From a checkpoint of a small transformer trained on Wikipedia.
Size: 9 layers, width 384, 12 heads of 32, MLP 1536 ReLU, 22.7M parameters.
Architecture: learned positions, biases, untied embeddings, capped logits.
Training: a variant of Muon for these matrices, 10032 steps.
Each number is 500 + 25 x the weight over the matrix's rms, rounded and kept within 0 to 999. Layers, rows and columns count from 0. Numbers have three digits each.

# down: layer 6 MLP down (transposed), 1536x384, rms 0.0444, rows 1487-1535, columns 336-383
# up: layer 6 MLP up, 1536x384, rms 0.129, rows 1488-1535, columns 336-383
down1487:494446459475506527492486469539498475463512501500525493505501516477471485518506441505496478511504528523525493523477537426525518517498476520524484
up1488:542516510527523456512503466497511488475497525513523497518502484534530506489479548535494524518488489481520475562506481489489465534479534509538498
down1488:550480481465437508529554502491497533457485502506482507511458525485494542508515509475482504461518525514504573539514520504498520477495462459458485
up1489:487515508515504491508525507511495490489518495508502513452481494521477478512528532484489500446533523513491492510529512472487516473416477521486464
down1489:490470552466439547512513471471490497488536495492536493499501487506487526534501522487525527546505507474481437536483515476508511489496472539490520
up1490:475530508535493476453472434495450508460490519464495529502490481500512463484503531508469469503516525500501515509522564508475493557507477535502481
down1490:502475480512449497556492486509530512523494436515498472480490512570442524514506516485492485487490469532521460486496509512481480469499509485518511
up1491:466460499470475542533476453498512520514516490516488488505474521503523498493495467525491506522496497480503475500491448466494479452451502515517498
down1491:499508542546569488484502495498459481513473473538493485534527515494525507498461519500514476510480485512470517538505465500500499484523494498503520
up1492:455518501477469530537506482493493477492492468496490491489546481523478486485523549474477512487502486501506489490509499500514479494470554515484513
down1492:511506512492538456468520501481516492517499525500480476503496544484528534528508509515531507531501509506512490497504502531485535457530515508523477
up1493:473534538532496488471503505473489521510519516475519446506500481491521494472493485471461460467480516521509460489521501526495514527540477492479513
down1493:494484532516472504471448521510540528499478482537479501497468514461501519518511491505502518528523468412505524478498458502490500479471489516506462
up1494:506429534514494462488531515502482506526525506513494522523504474528477511484478497533550482469486469508510482544525478492496488490496478493481492
down1494:527526468507440517549493503436495568482475523467505478475521508508524516500527489526505530503534537443542496546520502555541499531512496527546473
up1495:462521507477504506520523476468500520466515507515456524509455484488528453508485485481513512494540512508516596541513508431550463500560513477504496
down1495:539516491494455525478535582526530504505520512471501514499496557511487542515459497499519521428493532527464464468501467511522481516436506516557503
up1496:519461468456467497509486518546472534531462467454490481524510558475468530462540520525551494519482528489480493472476518503516481501529489525483482
down1496:484531503499481489492509459425546460485506487511458501498495491552536499514464465506504536526531460511528504519472510497462492456483504490516494
up1497:482456467470542526546490545447530479479514458535509508539523502467502494490495523527535475549507547479501485478548536500530437499447526521540524
down1497:512512493504467464461530510547488478508504519454507495461507515474525490456526527458509549470507468472513534481470512524476557528503497494497463
up1498:509511534525527496444501450508534522477439454502509486574468496458480486473534504510523494498438531510511493519498485511515493505485503485464503
down1498:451497475505471473501528489480500504474488560462499488508484483517503482496474522508525500520526483473513518520533524497522517516518480501524487
up1499:515481517461487534529491490527513512482526458493516491505511510488509470475523479489489509503538554547513499507537496473500504505463494492455491
down1499:512511475523541453468492482507527471492513512509508535537494492485463499482489494526492484532496491519520493538477499526521514532498492482515470
up1500:453524468516526482510473516489519519518533530475497499499503447510530501482477499487506477522465463523549532496465468505507467487493481439498503
down1500:463480491508477512533447508468469462410468505543520512479534471492474466502467464507542468494465498485499479486498507517507510500535478516464489
up1501:513441501460440510522470523458498509536513516486526471531501475485491491525475481510548524538493522469476489465522534513464493501494494520496476
down1501:517508482524509472446485522477469505492512479474514509502486506474517496516510505499473527567510532484507515484501469483496501485518493518519522
up1502:497520483518482557452485513507499535495517507482548499495425496507473501460463467521507492531520488490472500501506494455477493513496498467495504
down1502:526529474504479465517514520479452502508489527550498503523520510492522500522489442547500547464493524481510544497496458524512494503461512515505520
up1503:514489508480470532546530552503489500474502475500487497508523428498510527538463513494472518499506491477517524500514455484472480451475462516542515
down1503:460496502490503489552456454511506518518521508488466466521502499481482468501508524540468476478492502502518492443527490534534533520521496461544527
up1504:482478512525468523474502495470543463484485506490460534436476491542523504487503532518551502477530491502478463510514489480477440520498491553516521
down1504:560474505493494496504481513516460492504474490484484486534522520489519512503521510506447476512504527468501502486489460554496502490505495489505458
up1505:495477531512528523520507518488445537492479472506502476470506512485494475481529495529478454461489471507493525518499557490522488483501476508465532
down1505:458559483494493517516513509478506453495523526536514486524462494505524459496516493471535508514482522469498485445503491514507512536456461537461447
up1506:507541482486495484457465489476494510489503512445488485550496540488461457477474513482529487484500506517477515517487502557465515485522476468521541
down1506:544471508483433492492532508507468462516476535517498502508509480526550507481511506495504456469469501474521485464458528535496480529473479532481459
up1507:552530505504479497514478468513496494475490491501507481528466473518486495501494552525500527456487531486479457529573484500485490523505454482484513
down1507:468467537443520525550517495523515543536495528507540474485555481483505532482488488506502504496488507490547460495470493508506504473500533508521495
up1508:507525485519492502499533508477501522486491497452490524520493521493524513505534502477482483505503507512485485500521498460485485486544477526484508
down1508:534512535487487500488470489541474511475508479531512524477524463487488501506507518523516518492490479521492531463510471505499470517498493535525461
up1509:465467499462502501462486538503538476499499506538489520464507480482480467515503503502508486489488485497492526512493516460489485504482451525520480
down1509:473497459488481523528517539493490518510482455457516484545482531472519525521444543497525518506508522513490475505533496525469535475487500523475496
up1510:481518476473499513513492477533520532488540519508477485498513507493488497493512507485500540513514501484450462512476499460534520508468514510477500
down1510:486531526534520484486496513474496527533487509492529511491494473549517509485521476523493518490506528478495527506513460513487446514503516502507497
up1511:498496511509536507489484440495482517501514490456507475501440487503508501540499486528475501494468525500516480473500485505543524526494464516539512
down1511:501481468528501500479510511540517534501509491515493534529523491480513499485471541468496459459514443502505498589453481475452471502487523489515480
up1512:498510462527536493475493458523483575513515518511505536415469546474469450581510467497475501458485487518523510521494525466510440575441487471504511
down1512:506492526510489518531494507464491496491502480509478512518504490486457540492521523534525489522479532488502500493501504502518530490536518509506482
up1513:501519515511546486492510529506470477505494535488496541478466500525480548485484501477492520509476527476517514502503490495481513499491434498459454
down1513:493490480499479495510469500502507498503480499515482484524519476507464475498525519527506495477495544488506511520466523528498523453485495528455523
up1514:539528502411494526472502453529522482511502509510445484504532490464478535534506471519494508492481438469507529480498504483487504480483461510580509
down1514:464507525513510464453495491529493484478473524460505474486500520540501526487523494522463533497499511500475521483508505477508441456514531522478492
up1515:507509510525498474514501489460472488480533508494486495529507519495509508504506509514466502467507488512481491529504500501508480458507492500478529
down1515:516501510490505524512492463491516482516498487488488521496499492516514473485498480491529498500501495483483490473499499491504524502506521484498517
up1516:477546507492479540486502531528501496461510476560472470505506522502542492510509492450496513508476523544481508501528503491529517525473434531526538
down1516:496508515489491496472494490495536514504529496488506490524486508539470459475527515511504477508481448531531461525513483525466492530464570536509471
up1517:475488469507491532484512530474497509525529513516475523507546477539509499494492507544511507529473567578499472501531467501506493520519483463464534
down1517:463520501503536473541504528493506434483506501523512473484480492461429505470485500461484507473484463470524528473518517481539502507511521540484530
up1518:465455511480455528499469505536500543514505509540568488497483494522551450517477502508519518478535533468510508516497506490471477537460487517483519
down1518:533526545487491482515510487460531495506505508465525519457491519479545502574505426482535509560498455505490508505488549516469473471510549464514461
up1519:513497505498506512483558506498498496510497483488527443506509505469473532500508539518474485511489462479488475517535482516462510504469514483477522
down1519:529513504503505525463504512475511512453485510504453563490498504551498530493457455519522501466498485480489506551487481506516480527528488525549523
up1520:502470471485460490542498529456484528512502468513445453459502499490481488481468526525488476485487503498527496503501535509549493527436485470505523
down1520:521497558491548502524497485482491463485511509501498480513512480571514522537556504484477445514507507459476536502526509497451488505532513486470485
up1521:463471487446480442504517521518470503494492471480505534495486499508449482539526542510505542507512498473530508515520479513496477476511508451508463
down1521:508534543489526535480517501473548550558535512493474495515544535529521533513478507506508514504528513546480525510511484516499462458473527560468483
up1522:484498493472484487510507497484501483487465530516495535525467493503504485501474487500504511506510500483502477560494504485496508545520491529504489
down1522:503490458500506496516461476512521515505488500502515529517483507495517467506523473452545487497450472492504514461486468480546498523496529497460488
up1523:485494472483525511504496517501488498461518516523481456447456492443487543475485516512504507488458495473467480500475473500515463478469467521483480
down1523:496513529498457500481503458506459445530509481494503504588569491549542467470534492468485495501509522502521496505521509534453521520506503508494523
up1524:520535504544532452510514511485521481495521532494513502457503485531530511474482514488545518484511506463463519527478485508476469535477490456493540
down1524:509499529489494512508473487499502495502534472478433479488488528501474540533531505512511490496486535510474486418552506495515464486536471500493458
up1525:488524474453516488463526512496514516550488535493499494502502487533497468471484504519489479504499506523459486478454494444505490512471480540528454
down1525:501480468523499534523465451523527490445551504483478460516516507506522540541512548497486484533495542474491529431474538506472542487518489510492516
up1526:545518533506501466508476469469526516493538504540508495485481498457438501487463501524488503520512510492509450514504507504540491485513450489525569
down1526:536548527521472440438547518497534497563483517498471497487539441493527550536488545503456528533474525521488475527508526502476463509498520488504524
up1527:488521479475458530516508508520532485518505457521521477512459536506481485500503517464511514469471502494535474544507502489511537489467454487447485
down1527:498476487490530510485464485518542526504449505550515496512512485489497498531539509548492482549479485515460525486486488489499463477477501498522501
up1528:501519489537552497496514497486524492490525578532512495473499519513496490493511482513489483455549525486516517484517473486495509484505494445556496
down1528:491435486476450523496518535535487480522511459495422544476465491519484558520475534472495470497436465500496480467490482500519480535459468511485453
up1529:502508515508482488463531541487478472512488498470519443465519530527501508510462456509484515511516528533460473514492565520554515483527520485533530
down1529:546512501500499484505490458478515491479495506526487513480455476507527486538521502532553469500503463463475504552494483551448491499494487503458504
up1530:524473450528490522541550532522515474472481517472488490499480494506489523480445497528477512495488485467540516498491483503507532505508509463504540
down1530:512543542461513498481523465480509493519519484499500485528488539538523515506537511531521493518522483525463471489530503535480454519514461511508461
up1531:527463536511551462513531481494485488506483468480505517460498520514502500446474532473463476516506500507533511471525558470471528535491519502484500
down1531:515516491498479484485526482467471458525483549532502522503487533517520472480565465538529485461493521500551487529505515481522492507502500467479479
up1532:475515481506519542450522442490504504476543494491494510462485472499490504522513491449496516508557536507474511472526519529500470519556510446514478
down1532:532512492489471437465475525520474458503558482530508513487527533487550513525453522505530508497487482533494534549545495479515511521467508549475505
up1533:504518495487513513494566518477491525519496469502528473532499530513536459528518497504529482515500503443480462515491470497499492519470505536488536
down1533:469477500519512517533485512497516492517509464464489506489505531500488513508527490469498494496470488533514481514510494497499462498502530472504480
up1534:476508551491509495454493482454506494479523509546492481526488492502532498512462515486491524455479524494508494499516507519478511468477516515490524
down1534:502529486572507511418499493538514504529489506459500504498556458509512491496529547531509442472498513513507526519519494495501477517477501475506470
up1535:526499482485480482409497515495512484509483454494510447491459520482479486452465505511463512418470474533482512508485527474516484438506480463517532
down1535:492482468538487490559524481483503522491509516508510484455490503519501461497519472495484476507491500467529477483533514481466495496530508494523500